config = dict(
    num_hidden_layers=10,
    hidden_size=224,
    num_attention_heads=7,
    head_dim=32,
    intermediate_size=768,
    norm_place='pre',
    rope_theta=1020.0,
    attn_scale=0.331,
    tie_word_embeddings=True,
    init='normal',
    init_std_down=0.00557,
    optimizer='adamw',
    beta1=0.9,
    lr_head=0.0096,
    max_seq_len=512,
)
Each number is 200 + 20 x the weight over its row's rms, rounded and kept within 0 to 999. Layers, rows and columns count from 0. The size before them is the row's rms in percent of the matrix's.

# layer 7 attention query, 224x224, rms 0.0804, rows 0-31, columns 0-55
083,203,200,189,179,189,192,188,169,197,229,185,192,198,190,202,187,195,202,201,202,234,225,208,219,195,201,212,243,207,182,182,188,228,169,163,222,239,239,222,220,184,191,194,168,256,171,175,214,192,173,201,224,231,216,143,177
075,175,227,201,206,190,192,194,202,176,201,174,236,214,177,224,230,153,167,199,218,185,188,240,205,175,210,214,209,216,201,216,204,208,205,231,201,168,199,179,212,202,177,209,201,184,198,202,216,198,161,174,254,190,184,170,171
098,189,245,245,205,181,189,221,161,189,202,186,199,191,188,189,212,219,198,183,191,222,235,205,180,189,203,193,196,210,172,250,244,213,212,191,201,200,214,204,192,197,212,211,166,232,197,187,215,240,175,181,216,211,188,176,181
089,153,229,164,175,220,203,182,203,190,217,267,197,219,200,224,220,186,226,230,199,220,209,167,203,192,208,215,196,209,237,199,160,196,187,219,229,201,209,182,191,220,176,208,215,213,197,192,193,174,202,187,176,189,179,217,188
099,138,237,201,180,198,198,188,180,140,227,250,211,200,199,212,205,220,207,227,177,203,191,191,204,203,188,224,159,216,212,205,193,171,191,212,220,210,154,177,212,191,176,193,182,212,207,175,220,214,193,215,198,220,202,213,189
142,157,195,178,221,237,195,189,193,216,202,191,215,225,198,198,208,214,218,192,189,197,185,159,199,243,215,233,212,200,228,195,168,172,172,216,238,213,211,171,234,205,193,182,220,159,175,204,192,184,169,233,190,208,213,203,211
118,262,187,205,182,168,203,193,236,212,180,180,182,196,207,173,225,190,195,188,206,187,205,230,213,178,167,174,217,190,192,180,228,223,214,196,184,213,220,212,174,224,237,211,166,216,207,212,188,223,208,160,214,174,219,198,195
099,192,183,210,209,228,213,162,210,214,211,216,207,191,199,177,232,196,158,200,202,205,177,209,183,171,197,192,180,229,170,189,236,197,204,221,166,205,167,214,195,173,212,216,184,208,204,233,208,240,228,182,213,205,190,190,225
116,180,236,157,194,204,200,210,172,178,223,193,209,216,186,222,162,211,226,218,230,237,210,185,192,228,212,247,190,206,205,223,181,170,184,191,232,189,211,174,208,197,182,210,219,178,174,183,230,209,217,241,191,210,184,199,190
127,163,212,174,210,221,181,215,173,187,205,183,239,221,196,220,172,215,218,210,221,219,212,161,179,234,232,225,201,192,209,218,188,171,188,194,216,187,189,175,215,163,155,209,227,176,194,201,207,185,205,260,187,203,197,208,186
093,217,165,194,183,187,213,259,187,172,215,185,198,193,191,217,185,203,199,191,218,213,168,200,158,218,176,196,193,213,229,194,193,194,184,186,215,167,195,168,181,186,232,193,183,242,198,208,194,196,175,205,190,212,171,196,226
088,187,213,195,192,200,197,203,207,185,193,179,224,196,211,179,175,198,204,249,200,193,175,166,196,174,188,180,211,178,201,167,202,239,186,200,231,184,183,235,192,207,209,221,186,217,222,179,214,188,173,204,195,220,185,228,225
095,197,180,176,187,223,212,184,187,206,222,211,180,176,184,197,238,163,192,172,228,187,160,202,200,190,187,206,187,211,249,207,223,178,202,197,212,169,170,220,162,195,160,194,258,167,218,223,167,179,203,198,229,207,208,221,182
099,237,169,197,212,223,169,188,196,201,217,218,227,166,221,237,176,192,200,201,207,220,190,208,178,191,208,201,167,207,189,206,230,178,212,192,206,200,184,169,211,168,195,220,193,184,220,192,188,193,183,208,206,187,173,183,186
104,206,159,169,165,192,178,152,263,208,240,220,190,196,252,175,213,197,200,188,210,173,164,229,209,192,208,206,183,207,182,202,185,170,205,226,184,195,205,230,208,214,201,188,234,171,196,187,165,234,231,194,199,184,182,206,242
097,190,229,200,219,212,182,207,191,218,157,158,172,230,185,163,228,185,231,212,208,224,216,204,193,210,205,226,203,222,224,178,208,206,174,203,220,222,191,196,204,199,218,171,165,175,205,182,198,244,168,196,214,204,190,205,214
096,228,226,196,197,168,204,227,154,172,220,180,222,215,162,191,214,181,222,189,209,202,222,180,195,216,195,199,224,187,178,194,190,180,216,171,218,219,199,182,157,209,174,197,211,198,199,139,222,201,163,226,213,187,191,199,197
105,186,237,217,200,227,200,215,192,184,185,175,187,177,172,207,228,201,181,199,208,207,250,198,171,184,196,180,196,199,174,197,212,217,197,180,185,222,196,187,188,192,207,188,189,196,226,184,185,208,167,205,210,171,198,183,176
081,156,190,239,197,195,181,198,212,212,207,205,201,201,193,158,212,210,196,175,213,190,192,185,207,199,192,205,178,179,186,184,237,175,197,182,194,163,189,216,203,176,238,176,206,182,207,225,212,214,189,229,213,191,199,206,164
094,208,203,220,196,167,190,212,205,198,186,206,200,212,219,182,176,211,233,226,197,194,215,216,234,215,216,223,237,215,164,192,199,218,230,210,206,228,243,195,183,233,231,216,180,163,181,218,207,226,197,193,205,207,177,164,211
104,196,220,212,166,158,217,213,191,156,243,225,221,217,228,202,211,221,203,216,222,210,210,182,198,171,174,177,203,224,166,203,196,215,198,208,176,182,184,188,208,199,199,184,211,185,216,200,161,241,190,189,190,225,207,167,144
106,197,208,169,216,222,198,219,196,243,200,207,220,202,195,185,190,206,204,206,173,185,222,196,170,187,214,220,202,170,222,162,173,165,185,230,200,201,199,213,211,187,220,154,157,206,199,185,200,187,198,186,146,180,191,197,189
105,217,159,170,216,209,193,164,217,177,231,210,187,194,209,190,186,175,169,215,227,213,200,235,189,192,189,208,197,208,207,188,199,210,198,196,182,146,149,191,181,166,197,203,235,184,207,178,184,204,219,224,203,196,177,197,190
095,194,191,145,225,192,202,228,192,212,191,223,193,217,225,223,222,235,212,208,213,209,207,201,226,196,193,203,164,215,238,204,213,223,203,233,242,185,240,226,182,209,203,220,185,208,207,202,200,225,196,182,198,233,230,227,197
094,192,225,200,189,186,203,202,202,212,199,201,224,199,176,203,217,191,196,195,166,213,213,228,207,211,202,179,190,198,220,148,167,177,204,198,198,194,217,241,193,242,195,170,175,222,193,198,209,188,188,176,213,176,218,203,184
105,184,210,218,248,248,162,196,200,216,159,182,210,214,216,198,205,172,206,200,206,218,218,178,222,213,249,218,199,234,238,206,180,192,172,236,236,234,236,210,205,211,213,176,206,203,181,190,207,201,223,193,212,210,211,215,216
081,200,221,203,225,202,163,225,195,194,175,210,205,228,210,163,185,216,227,220,190,219,171,184,229,199,210,206,205,223,202,201,224,231,215,193,228,235,223,193,210,202,232,201,151,185,198,205,182,216,170,166,201,187,220,208,211
101,242,156,177,203,192,180,185,203,159,189,197,201,193,219,219,176,213,187,229,206,193,209,189,191,188,167,194,196,187,191,182,191,197,186,200,194,216,192,225,235,184,205,244,179,178,221,194,202,165,236,213,179,234,186,183,205
101,203,179,176,215,243,200,184,201,190,160,210,216,194,210,183,212,202,211,184,131,203,181,206,205,219,173,209,208,175,171,210,207,180,230,212,166,212,195,199,197,198,209,170,186,217,191,186,198,219,210,209,177,240,220,208,242
095,197,187,176,195,175,204,213,217,188,212,235,203,183,207,209,197,208,206,182,213,173,204,210,228,181,198,202,169,147,210,207,194,172,168,206,196,185,206,224,208,204,210,186,208,211,211,165,169,180,243,219,201,206,173,216,199
091,201,191,182,215,165,165,183,249,211,214,209,225,184,209,203,191,201,227,232,206,159,191,205,227,195,214,222,207,226,261,191,152,177,229,220,213,177,218,218,211,214,142,172,209,193,185,188,226,191,203,189,204,218,201,187,184
084,181,213,189,167,180,199,187,216,219,218,232,200,177,202,174,192,196,194,182,213,179,191,220,192,169,207,172,179,198,190,185,188,203,174,213,235,224,187,225,228,214,220,222,209,229,207,162,207,221,193,211,223,188,152,164,174
# layer 7 attention key, 224x224, rms 0.0788, rows 0-31, columns 0-55
077,179,239,178,201,198,190,203,243,256,192,206,215,189,207,179,245,176,184,209,214,204,131,196,202,207,192,219,224,198,204,211,217,205,200,225,209,214,189,237,169,177,224,190,172,163,218,193,194,204,205,173,198,177,193,209,209
090,210,209,180,201,248,239,206,164,230,190,231,179,201,192,215,176,188,234,224,206,178,234,214,202,234,197,192,163,188,209,203,179,178,197,199,172,219,189,153,205,188,193,174,225,211,182,190,220,212,187,226,174,193,189,210,230
095,198,147,182,219,217,200,213,196,221,180,267,181,193,203,191,158,178,211,219,189,185,174,210,202,215,186,175,180,198,191,163,228,221,209,213,199,221,184,213,217,177,185,176,206,217,193,180,194,189,230,226,185,238,186,250,215
099,178,207,235,229,208,156,198,195,234,190,130,194,219,197,179,214,186,183,214,202,211,189,196,198,223,234,202,208,180,170,234,225,203,183,194,194,199,168,178,229,222,207,192,191,212,171,242,205,211,195,222,173,187,203,202,205
064,191,256,228,229,196,173,190,197,190,217,170,206,197,166,225,207,241,219,238,198,223,172,179,175,211,215,230,205,227,172,218,178,203,206,193,200,220,203,159,221,196,184,201,181,187,175,232,188,230,164,186,165,190,232,181,243
110,230,220,190,210,179,191,193,164,176,224,169,233,196,183,236,238,203,225,209,207,219,209,181,177,202,187,226,225,242,188,213,179,193,221,168,221,231,208,195,192,189,183,243,221,185,211,179,238,191,149,214,208,187,189,163,232
120,190,188,192,211,253,226,207,234,210,200,229,191,183,181,186,188,193,171,171,199,198,194,217,218,169,212,184,202,187,196,204,196,198,192,222,198,156,191,237,179,223,207,180,176,195,202,178,160,208,213,176,176,214,201,222,179
082,193,200,179,187,226,193,204,215,172,208,182,176,186,157,196,210,214,173,183,219,199,213,260,209,172,181,189,199,199,204,209,198,211,195,195,179,173,190,242,180,259,192,207,223,225,204,168,153,216,210,172,172,184,206,199,198
130,176,204,196,211,191,181,186,190,171,195,202,190,219,187,216,222,252,243,229,197,210,185,180,199,226,206,234,191,234,197,206,200,181,191,204,220,214,218,168,225,195,173,214,217,172,185,213,229,214,189,226,229,201,210,193,210
097,234,201,221,209,174,193,189,181,199,177,154,210,230,202,219,212,219,242,208,197,217,201,197,193,268,198,217,217,211,205,203,213,209,201,181,209,217,208,180,205,204,170,228,208,180,190,189,237,180,197,222,206,214,192,173,227
092,199,211,210,214,218,174,194,208,191,224,238,181,173,213,212,187,181,190,195,204,212,211,202,192,180,184,199,170,214,194,170,199,202,202,220,235,232,217,195,166,228,238,196,166,185,235,220,208,182,217,204,197,213,192,224,180
095,206,184,135,187,184,232,205,145,197,198,175,227,154,238,182,199,197,205,212,175,172,185,221,203,209,191,206,220,218,198,235,201,199,190,204,208,202,171,211,213,219,171,212,165,205,185,185,176,173,216,202,221,187,234,214,227
095,212,205,204,187,187,184,176,156,198,232,222,174,211,187,188,208,194,205,197,235,212,188,226,194,164,200,249,213,204,247,212,170,189,218,205,185,181,227,202,205,205,183,205,207,250,182,199,169,212,193,204,208,214,179,199,236
097,223,188,230,190,201,235,163,188,215,247,241,184,187,200,188,192,184,185,182,202,167,207,216,193,205,198,199,235,170,205,206,222,219,202,170,190,190,177,182,222,209,230,192,203,190,248,230,208,205,207,195,220,229,180,180,202
101,175,268,168,209,201,214,207,213,190,183,196,218,188,189,185,171,214,198,229,164,233,187,219,194,189,209,217,202,187,218,166,172,173,215,179,194,195,227,186,235,197,216,198,190,175,188,197,211,209,220,219,212,188,191,189,215
092,212,175,182,217,201,189,184,221,180,179,196,181,202,201,235,218,207,199,219,185,222,210,176,215,219,209,203,226,177,189,178,199,234,214,187,199,207,183,212,236,192,191,185,172,184,176,200,197,181,152,217,174,216,173,183,192
100,229,190,215,191,200,173,178,201,208,197,216,154,205,214,224,223,192,185,194,227,207,191,204,220,198,176,177,239,198,194,206,183,194,205,180,193,220,206,196,189,230,184,245,176,188,213,227,213,203,215,195,209,169,172,205,146
095,253,221,207,160,176,205,174,159,195,168,205,186,214,212,209,232,205,199,209,217,234,200,217,195,193,183,194,210,193,200,164,203,213,213,178,193,188,174,208,202,240,238,224,199,227,213,185,205,192,218,217,208,192,202,176,184
115,227,188,178,163,190,199,208,215,197,188,196,192,167,195,193,212,183,207,205,193,180,227,195,193,163,203,162,179,158,216,207,210,210,195,184,219,189,205,219,191,232,165,204,213,220,188,174,191,184,152,189,196,200,197,200,204
091,184,176,212,164,199,193,192,237,187,186,211,199,222,246,216,189,184,208,187,177,173,183,217,227,202,209,206,191,222,184,226,191,165,175,203,163,234,168,180,260,191,182,214,179,203,201,222,192,218,192,196,160,196,185,195,201
096,214,199,192,191,197,216,211,199,227,169,180,229,196,175,218,195,177,175,181,201,210,175,197,215,167,183,184,223,171,181,213,203,214,229,180,182,186,190,210,179,209,244,230,189,195,188,235,199,205,168,164,216,192,198,204,154
092,180,173,178,217,215,186,211,186,217,226,202,203,173,206,190,195,202,236,230,194,199,215,214,213,213,213,196,210,198,189,213,198,175,186,199,215,188,204,207,200,190,211,204,212,201,190,179,193,211,213,202,222,194,234,185,226
112,250,177,204,176,166,235,180,213,194,241,211,196,198,210,216,186,220,181,177,212,190,224,215,173,186,175,167,183,229,222,209,206,207,207,182,206,201,229,220,159,232,174,164,168,216,234,191,189,190,215,190,231,218,222,203,207
106,157,179,215,203,194,200,210,226,203,219,221,160,215,205,181,177,233,221,222,181,225,215,203,227,219,182,202,230,222,183,212,212,185,199,206,185,216,170,174,212,189,191,192,188,187,168,213,181,200,205,216,188,216,208,166,227
096,154,198,207,220,226,184,197,225,180,198,213,170,224,206,184,218,209,192,191,188,215,200,168,205,218,240,205,163,236,178,220,188,169,195,256,229,197,220,166,208,192,188,188,184,177,215,185,221,221,203,218,212,196,199,222,233
096,144,185,201,220,201,193,218,190,178,175,182,170,235,204,196,220,195,179,199,197,187,222,213,195,212,214,221,181,208,234,205,212,185,179,230,204,216,202,212,214,229,210,172,216,199,215,188,211,247,180,246,235,220,239,188,237
146,129,219,199,234,247,178,191,178,231,215,204,187,229,209,221,218,192,190,214,186,204,180,198,200,234,205,230,172,208,218,205,181,163,195,228,211,202,183,207,229,191,195,193,205,176,181,207,221,257,219,232,168,185,189,217,209
106,208,181,161,186,199,204,211,229,173,201,209,267,186,185,197,175,226,227,177,215,182,162,190,204,196,188,207,228,203,199,175,169,226,188,219,190,177,208,216,180,229,181,185,181,233,143,178,173,210,204,197,188,192,192,167,177
101,233,216,192,202,210,234,201,234,192,216,206,193,218,230,169,205,175,194,237,194,211,214,221,192,225,184,181,164,216,213,176,173,207,218,204,153,180,200,199,153,228,231,208,214,199,171,181,219,198,218,179,170,190,199,179,255
087,175,243,173,208,215,184,174,221,179,218,195,223,198,196,184,165,182,220,232,193,222,207,186,211,196,224,228,187,192,229,202,209,213,200,194,207,182,196,170,207,222,216,202,212,215,183,215,182,158,229,198,208,206,187,197,207
102,176,214,201,210,213,171,199,263,261,229,212,220,229,168,196,184,183,195,181,192,194,184,165,207,187,209,213,202,188,192,228,177,232,218,190,181,217,187,197,231,194,207,181,195,184,163,206,208,175,175,177,192,209,210,192,207
101,162,233,179,181,192,211,210,182,192,209,222,210,202,194,202,194,178,192,214,244,234,237,182,233,188,191,216,158,180,205,218,183,217,182,187,237,178,196,184,192,210,212,212,220,167,230,187,167,199,222,206,223,191,241,175,198
# layer 7 attention value, 224x224, rms 0.0743, rows 0-30, columns 0-55
101,171,228,185,185,198,199,157,196,184,201,208,199,197,227,176,188,188,195,196,216,192,190,201,152,207,204,217,187,211,203,195,162,207,198,213,221,195,193,191,234,229,193,197,192,185,195,165,237,175,190,186,180,207,208,197,213
107,196,167,184,230,192,199,227,197,175,188,207,195,204,219,196,181,205,188,226,159,201,186,171,185,209,216,190,229,216,199,180,183,220,183,239,226,186,206,212,200,182,195,184,184,210,208,215,187,187,181,203,236,195,216,215,196
109,170,198,195,204,212,167,183,208,161,202,209,204,192,231,210,212,205,177,212,203,203,159,200,237,220,239,205,161,221,218,190,185,179,190,189,203,185,188,191,171,209,238,191,195,190,209,235,212,192,181,208,198,199,215,191,218
103,217,222,196,196,205,198,178,222,183,186,204,202,213,173,195,182,177,225,206,217,199,214,214,204,191,150,179,220,238,179,210,251,219,207,206,180,162,177,186,202,175,171,219,227,205,229,188,202,188,200,208,179,184,196,203,221
108,208,225,224,219,215,189,199,205,183,188,195,203,208,206,237,208,213,176,227,227,213,191,178,217,195,228,231,198,201,196,210,184,194,204,168,204,207,190,203,184,218,211,219,181,196,184,200,207,197,210,213,184,198,202,217,190
095,180,230,223,186,178,221,206,197,196,177,168,202,226,151,208,181,203,209,216,217,198,241,202,162,212,174,214,176,198,191,219,247,210,216,159,188,182,188,177,218,198,195,203,211,190,190,220,210,212,189,192,186,194,217,188,214
100,192,207,195,191,192,223,206,236,207,233,205,213,192,174,186,229,227,216,214,178,215,201,181,234,201,184,209,166,186,188,235,175,178,232,243,202,179,193,208,203,216,187,235,235,184,196,237,215,183,192,222,183,177,230,228,206
104,207,205,192,198,214,168,183,197,212,210,200,214,204,184,160,197,182,195,182,213,219,200,184,196,192,171,190,221,177,260,227,207,170,198,207,213,210,210,206,185,175,180,245,208,190,207,187,218,185,205,196,211,180,246,214,202
103,229,192,185,199,225,178,182,216,244,223,183,203,183,203,187,188,225,216,208,150,209,190,193,182,215,163,224,191,198,250,206,169,214,167,242,226,210,215,226,182,210,164,189,207,217,178,254,178,211,195,195,206,192,215,203,224
110,209,214,214,219,211,195,215,223,216,177,208,218,184,202,240,183,158,183,195,200,187,140,202,193,212,199,209,168,206,195,196,209,148,236,227,212,178,228,192,238,197,228,216,212,217,225,199,202,211,175,194,236,224,171,218,213
101,188,196,173,221,199,196,200,203,223,199,168,166,204,188,203,214,212,210,173,205,202,187,197,224,234,228,211,226,220,226,168,208,164,185,224,198,183,185,223,162,213,206,222,228,191,197,199,222,218,204,210,188,204,182,217,201
100,187,177,204,194,194,190,211,208,172,192,148,172,199,217,184,178,180,198,194,182,198,230,227,187,196,185,177,179,229,201,177,212,172,239,193,193,171,193,217,203,179,186,207,170,246,190,182,205,180,191,206,182,190,197,181,184
108,220,196,208,219,202,218,214,178,260,216,193,241,205,181,197,193,236,207,161,233,191,231,218,200,202,195,218,236,167,219,245,208,185,203,193,185,208,203,171,208,228,210,168,188,187,225,234,184,218,186,204,221,159,201,176,183
100,195,224,206,174,188,181,188,184,210,185,179,204,163,191,212,192,216,221,218,201,209,176,216,199,196,202,192,192,207,178,201,186,206,191,197,194,215,185,200,182,220,208,212,203,205,229,199,223,199,186,214,177,246,204,192,205
096,202,145,224,207,208,182,229,201,173,199,215,201,177,182,180,195,196,241,207,212,194,196,219,181,193,194,175,222,191,201,197,200,208,205,209,212,225,171,202,221,197,197,201,207,173,178,174,207,165,176,199,175,220,190,225,177
102,200,206,200,197,201,186,189,203,194,195,231,202,211,171,204,238,195,183,212,197,180,171,209,188,182,189,207,234,186,184,213,197,216,190,171,195,216,194,199,198,206,236,227,223,207,230,209,191,251,193,187,181,228,175,241,209
098,218,208,200,195,212,207,199,192,173,224,224,176,192,188,163,228,162,212,204,220,188,201,188,171,178,186,182,214,198,186,228,161,201,229,197,216,186,202,233,205,183,200,225,199,191,207,194,209,213,203,242,193,227,196,213,218
092,199,185,208,208,188,249,203,202,258,189,180,224,179,218,191,181,196,200,220,186,192,228,184,220,211,219,206,214,200,248,190,187,222,188,194,195,208,173,197,205,197,221,169,178,200,217,212,163,202,182,183,183,136,196,203,219
100,211,193,175,205,202,185,191,203,181,186,230,216,224,185,187,173,199,181,186,187,203,209,182,178,205,199,202,187,190,226,214,175,160,142,178,185,198,167,171,223,181,192,170,232,197,192,197,190,192,189,211,192,180,184,200,193
104,164,158,196,227,229,229,188,196,205,196,197,188,200,217,169,206,206,180,184,190,188,217,211,205,196,188,197,247,220,223,177,205,236,162,202,192,193,215,219,199,212,182,237,185,199,225,212,167,235,176,208,184,194,242,228,188
099,229,195,205,193,199,209,195,229,176,194,210,204,188,180,179,207,242,233,174,203,187,196,206,197,191,196,179,220,215,163,231,202,214,217,178,189,156,191,216,196,176,210,208,209,190,184,192,210,172,183,209,210,234,212,193,171
102,228,187,208,193,211,185,180,205,207,223,190,189,190,216,200,214,177,211,218,167,182,211,211,194,203,239,205,192,210,221,218,226,188,178,197,205,215,193,207,192,206,203,185,156,191,198,177,148,173,190,219,231,199,228,199,195
095,186,188,203,200,196,211,215,173,223,237,217,198,207,164,183,229,197,215,170,191,177,218,189,179,205,171,202,192,209,198,207,190,203,195,163,232,196,207,217,198,220,180,186,160,198,232,202,185,221,198,193,201,181,156,192,180
096,197,174,212,202,222,199,197,241,202,240,187,212,196,191,190,203,199,187,203,224,175,192,186,204,168,178,222,237,198,201,205,223,206,159,203,210,212,210,203,169,217,200,222,168,230,204,192,202,214,220,185,178,207,228,204,219
094,201,188,209,195,211,183,202,239,190,220,194,214,211,153,186,200,207,220,196,200,198,166,218,210,212,195,207,239,185,211,204,224,218,232,196,187,177,224,220,188,201,214,209,195,192,203,218,204,231,185,199,199,189,181,198,210
092,211,189,212,209,207,190,228,225,240,198,171,221,188,178,192,214,205,185,192,159,190,205,219,176,197,181,185,252,198,176,233,187,189,231,186,192,221,192,198,187,183,218,229,241,219,165,186,206,235,193,189,207,166,244,209,170
101,163,191,229,196,212,200,205,207,154,230,202,203,223,179,209,159,176,198,217,201,176,193,222,205,194,176,214,197,177,189,209,219,209,217,177,204,213,211,216,190,212,242,246,197,176,230,230,210,202,204,184,176,199,207,199,179
107,206,202,203,174,218,193,164,198,211,199,210,216,203,158,213,205,226,193,198,213,174,186,205,203,221,188,226,248,203,207,203,181,198,151,169,220,181,219,190,182,226,195,195,164,209,188,213,209,202,204,197,185,212,230,204,202
104,192,212,195,187,197,233,209,234,202,180,171,220,221,263,214,183,187,171,207,181,226,214,217,210,208,208,219,180,201,202,184,188,198,208,199,155,182,179,215,200,184,199,199,176,201,167,200,236,181,214,175,196,233,210,195,199
104,190,194,186,199,205,206,196,163,172,198,213,199,167,227,193,193,205,202,194,195,168,187,170,211,197,205,205,192,225,191,242,195,207,190,176,204,201,200,190,232,183,195,194,198,187,219,235,167,216,179,196,181,197,209,229,197
100,192,213,214,205,205,195,227,178,178,198,200,215,194,194,195,202,203,203,165,204,214,229,206,177,184,207,204,180,172,196,216,240,219,162,178,191,190,219,179,203,210,203,209,215,205,224,192,203,203,161,184,186,198,217,258,197
# layer 7 attention output (transposed), 224x224, rms 0.0698, rows 0-29, columns 0-55
087,237,189,207,135,164,202,195,170,186,185,190,181,167,208,204,209,174,213,212,201,217,191,205,205,186,181,187,179,217,187,196,170,186,184,230,187,229,177,207,221,229,179,212,181,184,207,205,191,226,217,180,208,188,210,225,208
115,191,206,195,201,212,221,198,171,234,176,176,199,191,213,216,242,213,200,204,209,201,194,189,170,184,193,220,180,204,189,167,218,180,181,189,184,219,167,192,177,188,216,218,184,171,212,229,182,180,208,208,200,195,190,216,207
113,193,170,205,169,181,199,161,222,202,225,186,224,209,204,214,215,225,172,203,200,223,194,208,198,184,192,200,202,230,142,211,211,212,182,167,169,212,175,226,195,197,168,186,198,185,208,196,240,200,230,222,222,216,190,173,201
107,189,220,215,192,214,156,184,247,196,200,215,216,220,208,228,231,182,242,192,210,187,186,218,220,208,222,197,228,184,260,205,165,177,219,203,224,180,227,227,175,206,208,204,165,202,171,196,183,197,206,201,203,218,202,227,197
107,154,225,201,183,175,239,216,143,184,218,186,206,219,190,203,216,211,197,192,209,187,165,170,207,183,211,209,208,219,185,215,214,241,226,216,196,189,195,185,238,214,184,202,231,210,200,190,212,215,210,217,177,204,187,207,203
089,214,169,219,268,182,175,199,205,219,154,192,178,228,176,194,194,222,196,202,205,217,177,209,187,201,228,178,204,237,244,189,194,197,231,222,265,195,213,184,207,222,204,169,183,194,195,189,222,199,198,191,197,230,218,200,226
105,183,232,226,182,203,248,184,188,208,179,221,181,203,219,223,164,218,190,157,195,218,205,200,210,215,209,186,204,210,186,203,199,210,218,186,191,190,190,186,187,186,173,203,204,209,201,198,182,214,191,192,226,207,185,187,206
102,183,240,184,176,208,191,203,225,215,186,213,186,176,180,205,189,204,223,213,211,201,181,211,225,188,197,203,222,180,209,181,171,226,230,207,157,220,196,200,205,211,214,202,210,214,194,235,172,222,179,201,203,217,188,158,221
104,218,220,195,222,215,208,192,161,189,163,190,183,212,199,180,208,231,221,187,193,196,203,206,207,209,193,177,196,180,190,169,181,210,198,169,196,191,138,162,180,182,226,199,194,193,209,239,200,205,213,185,186,188,177,194,225
108,162,236,218,203,157,198,191,212,166,228,191,242,224,182,195,232,219,191,204,223,199,193,216,234,201,220,224,212,185,243,221,233,189,165,165,179,208,189,229,217,195,189,219,219,208,192,188,234,202,170,225,209,216,227,201,212
098,192,198,204,261,201,196,195,207,211,184,168,208,178,220,249,203,196,181,220,203,198,181,223,210,163,225,190,205,234,216,237,177,225,236,201,206,186,212,173,211,202,188,207,191,203,170,182,168,232,207,199,197,174,197,187,167
097,230,189,182,243,182,169,217,210,226,202,163,216,234,195,224,186,214,210,221,200,235,182,210,175,204,200,193,179,218,206,194,161,193,193,174,207,206,190,201,172,206,222,218,212,197,227,184,197,200,193,175,225,198,198,200,187
104,206,210,213,234,228,221,208,188,176,191,196,149,188,171,191,195,201,209,164,194,202,207,194,219,219,149,200,209,184,178,208,205,176,211,215,227,179,199,189,176,185,185,173,196,203,182,193,190,180,228,206,200,219,212,211,223
102,185,200,199,218,164,178,189,199,198,203,174,222,233,189,182,204,205,207,204,199,204,193,213,198,215,194,176,162,196,218,165,186,222,172,173,202,217,173,229,192,169,213,202,166,184,222,181,200,207,195,193,172,177,189,202,190
102,191,196,171,208,164,176,177,205,180,174,209,212,208,222,189,220,173,174,202,185,207,249,239,205,203,213,212,182,199,220,161,170,178,224,184,184,210,239,223,231,214,172,212,215,195,184,196,212,193,182,175,169,196,209,206,197
112,187,227,158,190,168,197,198,237,217,211,208,240,180,204,170,209,239,203,204,170,240,222,172,199,179,209,218,190,189,221,179,187,218,201,183,201,200,220,218,194,210,202,216,190,204,194,188,226,163,221,169,146,175,214,222,232
106,195,188,180,201,198,188,209,247,219,196,202,230,233,171,207,200,183,187,189,172,206,224,198,188,248,229,228,201,174,166,190,210,199,140,244,185,191,173,168,192,234,215,215,201,214,203,178,219,198,188,208,194,161,196,211,171
104,209,183,197,191,226,215,232,174,212,179,214,184,167,214,169,188,210,203,184,189,173,172,203,205,231,165,220,210,199,197,206,211,172,201,162,219,203,183,205,196,179,208,187,189,200,178,245,195,211,217,207,199,220,192,229,198
096,205,176,189,208,188,198,200,217,182,221,189,215,191,214,206,215,190,200,174,228,189,208,170,191,217,194,227,239,189,161,185,221,195,233,214,204,188,177,187,204,220,210,214,180,201,159,225,217,190,217,199,204,233,216,199,227
111,215,253,194,206,197,174,195,225,194,203,197,225,189,220,218,214,177,185,222,213,228,192,229,202,177,181,217,181,165,192,195,156,195,212,186,193,195,209,180,196,184,200,191,162,200,201,181,182,209,187,213,168,175,156,189,208
098,178,198,181,217,220,166,177,224,176,162,193,165,260,206,202,231,186,193,196,193,171,215,214,202,212,215,173,213,196,232,196,161,203,203,196,192,222,184,230,210,210,180,162,166,212,190,169,213,205,166,196,215,189,195,214,214
110,173,233,191,203,192,185,186,180,190,232,175,231,227,179,169,216,187,183,198,189,197,197,221,190,232,167,162,176,182,215,209,189,177,237,180,210,219,208,199,199,221,211,215,251,239,198,199,207,206,192,234,186,182,193,191,168
099,236,224,184,220,241,213,220,191,206,169,178,173,204,201,212,180,204,218,214,199,241,195,181,184,206,233,192,200,230,223,213,253,213,192,185,210,211,236,221,184,180,187,189,187,228,200,169,248,174,161,199,210,212,216,203,193
100,199,250,191,176,210,201,212,174,211,173,196,223,220,169,201,208,214,184,183,217,220,185,207,192,174,222,213,207,218,196,217,186,225,209,204,187,224,215,154,217,214,238,210,193,200,204,202,207,228,198,202,192,215,200,191,208
100,212,237,229,203,217,210,233,219,190,184,227,208,214,185,242,208,198,195,210,189,186,229,186,195,179,206,226,222,185,171,187,193,212,182,195,209,187,174,183,209,204,186,190,176,216,210,208,215,168,210,194,176,219,168,221,226
093,193,205,200,251,230,196,210,217,205,189,183,167,170,161,201,165,205,155,209,174,188,234,245,200,204,198,204,184,177,226,202,181,203,185,224,204,185,212,224,180,229,191,192,192,184,197,180,199,207,187,184,189,197,185,180,211
101,247,211,232,183,191,228,189,201,176,196,212,208,214,203,165,187,227,214,224,190,199,173,210,191,191,234,225,206,194,204,220,181,197,176,222,205,205,236,189,196,183,191,170,199,204,203,181,219,207,197,188,201,232,199,170,212
106,233,218,210,176,226,247,203,213,203,186,173,204,177,184,222,178,201,212,207,198,201,209,177,179,178,225,200,209,202,203,236,179,246,220,187,175,221,214,169,204,200,236,188,190,219,199,183,195,210,182,180,176,166,184,181,212
110,202,241,224,222,187,138,185,191,212,215,156,217,193,190,195,194,224,200,201,215,195,198,187,188,199,207,173,199,181,237,227,180,199,205,168,226,193,171,209,203,204,227,212,212,172,228,164,169,194,195,216,201,198,210,200,204
100,227,194,183,183,199,247,201,179,226,177,179,197,219,175,200,227,186,175,173,205,196,204,232,180,217,226,205,179,226,185,155,215,169,193,175,187,229,185,198,195,194,187,190,185,204,220,243,217,190,188,172,172,204,196,182,189